From a checkpoint of a small transformer trained on Wikipedia.
Size: 14 layers, width 256, 4 heads of 64 (2 for keys and values), MLP 704 SwiGLU, vocabulary 8192, 14.5M parameters.
Training: 326M tokens, 9949 steps.
Each number is 200 + 40 x the weight over the matrix's rms, rounded and kept within 0 to 999. Layers, rows and columns count from 0.

# layer 7 MLP down (transposed), 704x256, rms 0.0587, rows 419-427, columns 128-255
280,170,246,196,250,206,191,156,184,210,254,230,270,212,249,149,244,207,144,224,253,220,197,133,192,135,227,206,195,250,183,228,221,224,103,254,197,179,201,194,260,155,258,172,212,153,183,101,172,290,186,199,209,285,184,251,189,287,204,259,237,217,283,243,160,172,182,218,221,165,272,167,283,195,199,184,157,145,292,149,152,232,197,159,158,232,207,173,242,199,168,183,225,201,191,190,186,240,247,225,203,245,149,218,175,269,136,184,187,122,208,197,159,215,234,190,227,233,164,182,169,205,252,219,208,207,242,146
216,260,185,248,183,258,171,198,193,199,231,178,196,217,179,203,244,150,197,212,238,188,170,241,234,153,236,247,246,223,186,215,176,206,189,209,216,170,240,203,170,132,200,246,193,178,257,215,231,167,197,177,210,172,199,188,191,193,218,134,171,208,261,271,198,238,156,221,211,189,172,228,163,202,184,243,162,149,152,220,191,122,175,301,110,140,170,187,203,175,198,112,164,244,209,147,189,256,218,162,218,180,252,222,153,240,210,255,191,130,184,144,216,232,161,211,212,166,226,206,185,149,159,202,176,247,173,199
184,242,231,234,273,225,209,208,171,208,179,248,249,208,226,192,195,223,260,231,203,185,212,254,227,174,126,208,183,201,277,247,179,182,159,168,226,197,188,197,200,229,282,223,217,196,190,146,192,242,208,197,240,219,141,186,277,182,232,212,243,198,253,160,200,211,190,151,186,201,265,222,261,194,240,212,183,141,186,185,242,136,233,217,165,153,223,188,228,122,193,240,131,223,216,272,156,160,241,234,254,272,205,182,225,174,164,155,199,155,212,187,222,204,157,243,184,224,125,177,168,245,167,178,201,196,244,225
230,276,211,208,179,257,177,157,198,247,214,135,178,176,255,158,226,227,165,267,213,182,172,240,313,245,252,213,210,182,174,243,216,219,176,269,166,243,190,155,198,158,213,191,212,172,171,174,256,254,207,242,181,161,279,214,164,208,220,202,160,166,198,271,181,202,181,194,212,125,186,195,165,165,216,197,180,182,222,90,192,205,227,187,198,279,163,156,351,201,154,283,175,252,138,228,128,224,207,137,164,142,180,227,141,160,217,239,200,132,123,202,195,225,185,137,201,211,247,207,269,180,170,265,208,245,194,257
149,160,176,178,239,236,202,218,182,227,200,159,200,149,231,195,231,231,209,153,171,117,266,233,194,172,176,219,195,208,149,221,185,298,192,245,224,222,188,215,235,164,173,240,177,167,157,225,196,193,212,176,233,175,190,234,316,236,271,160,307,204,282,220,157,204,165,227,196,164,226,217,188,162,239,200,202,254,218,219,149,186,271,196,209,268,203,255,161,166,93,155,200,181,191,201,226,209,160,206,188,233,171,193,198,171,172,176,233,166,195,115,260,192,200,196,187,194,151,128,169,182,220,202,206,261,211,149
159,160,155,225,194,212,186,138,187,159,156,157,195,249,190,203,183,173,198,151,255,183,261,151,159,214,317,166,132,138,156,140,121,145,220,216,241,201,207,184,208,191,208,212,198,243,138,187,198,164,270,203,233,323,199,199,175,204,227,204,159,255,180,216,179,192,125,260,232,199,247,204,216,149,189,264,156,173,254,194,248,174,188,134,192,201,191,198,284,216,221,150,136,167,156,215,238,209,154,203,203,240,186,194,169,191,222,240,226,112,195,175,180,153,152,215,221,185,210,228,182,165,160,220,213,184,159,241
231,190,249,222,231,191,254,212,235,223,177,157,138,170,153,233,157,213,252,183,155,182,158,257,190,303,133,151,289,161,181,233,245,179,235,225,179,209,180,178,154,202,227,200,209,199,200,213,168,243,168,143,260,250,159,214,226,113,164,227,188,242,243,198,253,239,155,209,128,214,201,271,202,222,273,198,245,186,191,171,246,201,270,173,268,212,234,215,285,248,187,173,212,207,238,199,227,224,183,137,213,165,235,190,205,164,217,194,193,186,139,170,140,153,190,218,252,123,194,256,239,189,255,175,297,164,172,153
160,175,200,257,192,171,211,199,234,236,155,194,305,204,161,138,192,246,292,269,154,240,202,273,190,178,236,149,158,149,183,236,211,245,280,197,187,218,232,232,144,152,200,188,251,145,230,216,226,110,213,212,190,197,280,125,333,239,175,179,212,166,194,211,166,135,170,271,210,162,231,239,208,123,168,165,207,207,237,176,269,56,185,217,290,257,176,199,245,221,182,151,145,178,227,230,228,210,264,179,206,209,220,146,204,264,177,207,211,232,164,196,238,270,83,184,222,186,249,295,224,195,209,185,279,131,183,224
253,205,126,165,163,152,221,242,153,184,220,102,194,144,139,128,94,215,290,181,189,229,215,168,199,171,198,225,197,169,200,191,217,176,214,216,123,215,296,233,213,172,314,126,153,251,246,147,202,106,177,238,196,109,263,191,191,135,191,297,132,233,155,256,202,210,218,170,186,197,202,195,215,246,176,199,191,185,195,176,189,222,224,186,133,189,206,209,142,168,225,263,155,213,156,199,161,189,132,156,157,148,172,223,252,180,252,188,180,162,194,135,164,187,172,146,188,279,199,126,175,199,192,191,209,194,211,247
# layer 7 MLP gate, 704x256, rms 0.0589, rows 420-428, columns 128-255
189,157,219,162,186,217,166,247,263,235,235,156,176,183,233,244,249,121,209,152,252,218,166,233,174,162,215,127,159,169,166,189,280,192,270,201,279,171,197,143,274,245,84,146,170,311,167,167,230,225,136,291,208,169,194,175,162,165,217,238,177,186,251,113,212,242,181,162,108,202,159,194,182,217,153,136,266,237,197,205,175,235,238,134,311,176,236,171,150,194,188,261,237,217,194,233,234,178,195,183,228,213,226,170,241,166,187,195,192,227,191,179,216,157,212,205,222,254,206,186,170,188,263,170,200,242,191,220
189,164,170,259,243,242,245,174,168,158,148,207,225,108,234,247,208,174,243,248,161,256,211,271,153,208,167,169,283,195,241,211,256,170,242,214,242,171,172,165,220,259,261,253,196,123,170,214,239,149,261,178,224,188,149,185,169,154,193,235,166,265,246,220,224,190,183,178,211,228,184,205,141,195,210,210,224,163,234,201,176,215,242,174,162,184,195,208,128,150,192,146,125,213,165,186,194,206,187,185,273,233,236,188,243,149,139,239,180,155,166,212,168,175,175,196,167,167,208,269,192,181,183,213,227,217,160,163
286,230,146,202,170,109,216,201,252,180,285,120,127,239,313,180,194,213,221,212,190,162,151,222,153,199,196,201,260,178,230,180,164,184,308,335,273,201,106,271,249,269,178,217,154,225,194,142,213,178,161,119,263,171,200,184,232,233,252,167,247,194,253,305,206,113,185,167,171,264,269,201,187,142,261,131,222,199,159,212,232,184,254,181,191,122,173,230,197,201,253,177,282,212,214,195,119,284,183,213,216,206,213,251,193,191,182,162,194,236,243,246,99,242,182,195,90,158,185,256,213,211,194,190,235,195,107,220
129,235,223,194,191,240,120,284,239,157,206,188,136,250,216,180,262,225,182,209,193,269,221,216,229,188,146,207,222,214,243,221,161,166,226,192,134,232,218,135,281,123,208,186,235,226,185,141,157,164,149,202,261,178,234,231,202,180,186,249,221,149,178,186,183,147,163,173,163,232,125,239,231,168,214,156,221,145,230,220,213,233,221,201,191,225,192,211,202,148,208,167,222,167,215,236,201,232,309,232,204,206,212,193,174,266,203,152,251,251,138,221,175,247,205,199,226,200,166,252,226,95,175,215,257,222,135,198
240,248,245,190,175,200,257,244,213,170,230,228,217,213,213,191,282,262,153,223,220,217,178,235,197,176,172,167,209,178,270,254,131,195,173,244,135,205,241,224,141,205,230,183,199,185,182,169,146,204,239,175,197,263,155,218,167,217,211,218,196,202,195,249,204,198,257,180,232,158,182,123,186,215,199,228,130,198,125,209,168,161,258,221,178,145,196,176,193,168,169,177,122,257,226,203,190,256,213,208,212,159,223,146,188,183,245,165,249,231,291,195,164,274,183,193,266,171,209,224,191,216,177,177,292,132,150,209
198,224,191,249,177,196,241,205,203,246,197,229,244,208,232,191,283,146,198,109,185,252,139,145,259,172,235,260,216,231,127,269,166,256,259,241,223,226,277,218,110,153,154,90,208,165,203,198,187,212,175,330,253,252,262,243,247,168,209,176,197,209,134,220,184,213,216,214,251,192,190,145,190,196,149,137,185,188,264,116,131,147,137,230,194,177,123,198,186,98,141,219,175,201,166,178,211,182,240,200,289,200,216,174,166,211,217,191,199,137,294,143,236,160,229,209,183,195,163,245,156,186,210,236,188,167,255,201
195,219,174,283,141,178,234,184,223,251,221,137,228,225,160,176,165,189,179,216,174,237,185,219,189,206,231,180,277,209,217,136,164,157,237,192,166,125,214,177,166,209,227,121,222,257,159,171,238,251,208,137,203,123,162,158,215,290,190,162,178,188,262,242,121,303,180,177,252,188,171,210,232,91,222,182,143,224,183,229,195,222,196,225,189,236,114,281,243,175,167,149,240,268,167,223,200,180,286,184,208,80,223,182,146,277,173,138,236,163,231,206,144,174,223,186,164,156,144,198,230,227,149,210,110,243,159,168
268,251,256,132,109,167,197,233,220,164,227,250,232,193,286,146,195,114,262,237,200,234,154,199,159,218,188,170,173,353,138,212,184,253,163,289,230,196,172,218,162,226,189,181,172,233,210,193,177,215,193,250,226,198,153,225,195,229,173,221,181,234,245,145,192,227,146,154,210,119,186,183,171,263,236,200,186,189,185,238,101,136,246,180,182,159,245,242,185,233,212,177,135,190,182,256,230,142,158,188,154,194,191,207,195,149,177,181,210,153,202,180,267,147,228,187,200,193,175,148,124,276,162,174,200,222,149,232
173,110,224,245,152,264,185,212,224,279,250,246,216,180,166,196,170,221,277,172,193,243,221,150,231,218,156,184,116,176,220,211,185,173,262,197,216,179,172,200,167,318,227,196,155,216,177,217,263,110,215,224,173,249,168,196,241,231,264,231,215,193,118,226,225,226,162,157,157,163,186,197,167,277,211,117,236,184,98,220,225,316,244,202,145,179,173,45,304,117,213,231,181,271,177,266,226,168,91,157,190,144,189,233,223,209,261,147,211,252,158,159,237,187,152,229,225,169,176,249,194,157,258,166,194,172,164,219
# layer 7 MLP up, 704x256, rms 0.0585, rows 420-427, columns 128-255
210,224,179,234,125,210,243,169,226,224,185,134,229,185,189,187,177,241,216,234,216,179,284,149,144,157,213,199,256,200,148,189,201,263,147,200,168,240,217,100,189,176,153,134,272,221,264,178,203,164,285,161,220,111,165,196,208,240,216,213,201,245,246,196,268,216,180,173,215,203,214,234,277,189,188,137,204,207,176,213,164,202,241,224,186,208,193,213,178,251,199,257,152,197,157,207,189,68,211,163,158,169,119,242,176,203,203,175,166,288,179,254,214,148,225,172,184,220,155,176,237,210,258,201,184,202,279,196
229,250,190,247,147,178,177,206,220,162,204,168,256,228,244,233,226,212,191,221,254,202,192,124,167,145,198,235,198,234,178,197,232,206,259,258,189,157,168,211,189,179,142,214,178,214,205,210,185,234,181,212,141,197,244,206,182,241,223,269,170,177,225,203,208,169,177,225,192,172,143,167,147,277,163,179,253,241,231,259,137,262,208,191,180,260,167,178,178,217,186,179,174,168,194,166,236,228,185,234,154,216,200,249,186,218,220,222,212,257,168,198,214,225,238,129,188,157,226,168,215,210,210,210,215,218,195,123
135,241,181,214,195,205,184,239,170,204,203,157,238,275,236,267,174,195,154,147,207,223,123,160,178,151,225,196,188,173,161,200,178,250,204,182,213,172,185,218,232,223,244,242,206,156,172,275,261,186,146,244,187,152,200,154,150,159,200,155,246,139,249,179,292,239,310,194,148,150,212,155,274,106,215,175,182,168,141,162,283,183,162,200,217,185,195,232,152,222,233,220,169,262,214,204,185,161,203,241,164,175,245,193,87,140,173,178,257,226,223,221,178,169,153,251,278,161,171,202,160,222,216,180,252,227,256,256
215,118,220,176,173,199,216,219,215,198,214,205,172,225,263,194,148,180,210,214,196,210,168,225,216,220,194,229,171,202,226,199,268,131,171,145,207,212,284,171,187,220,164,198,262,185,188,173,240,139,185,160,151,225,196,201,126,258,198,206,91,182,171,198,181,162,246,197,269,255,174,166,133,129,202,217,176,208,151,214,249,215,199,228,242,206,194,161,214,187,271,217,179,221,220,179,233,237,246,233,236,184,169,274,194,214,263,203,167,176,293,200,131,151,221,148,140,152,212,202,237,155,179,244,160,190,202,177
185,236,268,198,236,185,259,221,170,251,263,195,186,122,141,161,223,207,129,193,139,174,210,178,218,151,170,250,252,274,234,169,214,244,205,148,165,120,216,219,207,213,188,166,186,194,202,192,153,179,147,199,253,192,162,192,203,210,219,213,193,143,193,238,268,231,232,182,254,216,174,204,230,190,195,212,214,186,223,223,188,209,215,277,162,268,265,224,221,233,177,203,244,282,206,176,216,218,172,268,195,154,215,192,195,231,176,156,215,246,175,232,222,182,91,215,185,163,138,154,202,162,261,90,275,135,224,223
168,225,195,160,229,255,242,231,185,231,186,162,245,212,223,210,173,265,225,214,239,222,248,175,282,175,271,199,237,134,209,197,205,236,234,159,136,207,208,221,230,218,181,206,53,263,227,164,196,165,257,232,138,196,217,161,183,217,315,158,142,269,315,195,157,213,211,168,191,226,236,181,286,138,281,196,142,152,179,193,161,191,155,258,179,226,197,237,172,142,189,202,242,218,147,237,208,211,172,187,233,280,224,91,169,240,116,187,244,210,226,280,216,250,155,208,160,119,158,151,186,118,163,196,263,135,155,225
201,258,195,267,215,172,138,286,194,117,266,238,215,258,261,175,162,209,191,206,223,219,228,183,177,131,210,163,243,263,179,151,290,262,196,230,208,180,186,250,207,169,176,230,204,201,180,197,272,227,128,218,224,312,238,180,270,193,147,260,256,220,257,219,178,149,198,176,218,254,218,178,147,224,275,241,277,227,295,123,143,116,204,183,224,270,137,168,136,272,209,86,221,142,183,140,244,267,203,262,176,186,182,154,195,209,180,216,187,189,81,220,211,249,223,153,227,194,232,160,217,132,232,167,231,167,170,181
184,193,243,190,99,175,120,205,205,200,237,168,219,270,302,135,152,116,206,285,225,189,219,236,193,164,184,274,234,250,150,212,232,237,199,209,191,193,201,208,205,161,179,195,241,184,240,205,209,180,253,227,190,121,212,176,190,165,253,229,204,180,253,178,193,222,205,176,193,211,194,193,229,215,133,247,176,183,144,115,243,170,132,207,256,156,242,219,242,213,158,255,203,126,127,222,161,238,108,300,192,202,177,282,248,180,209,227,127,184,220,182,212,246,263,156,210,188,235,170,184,153,192,214,232,225,254,168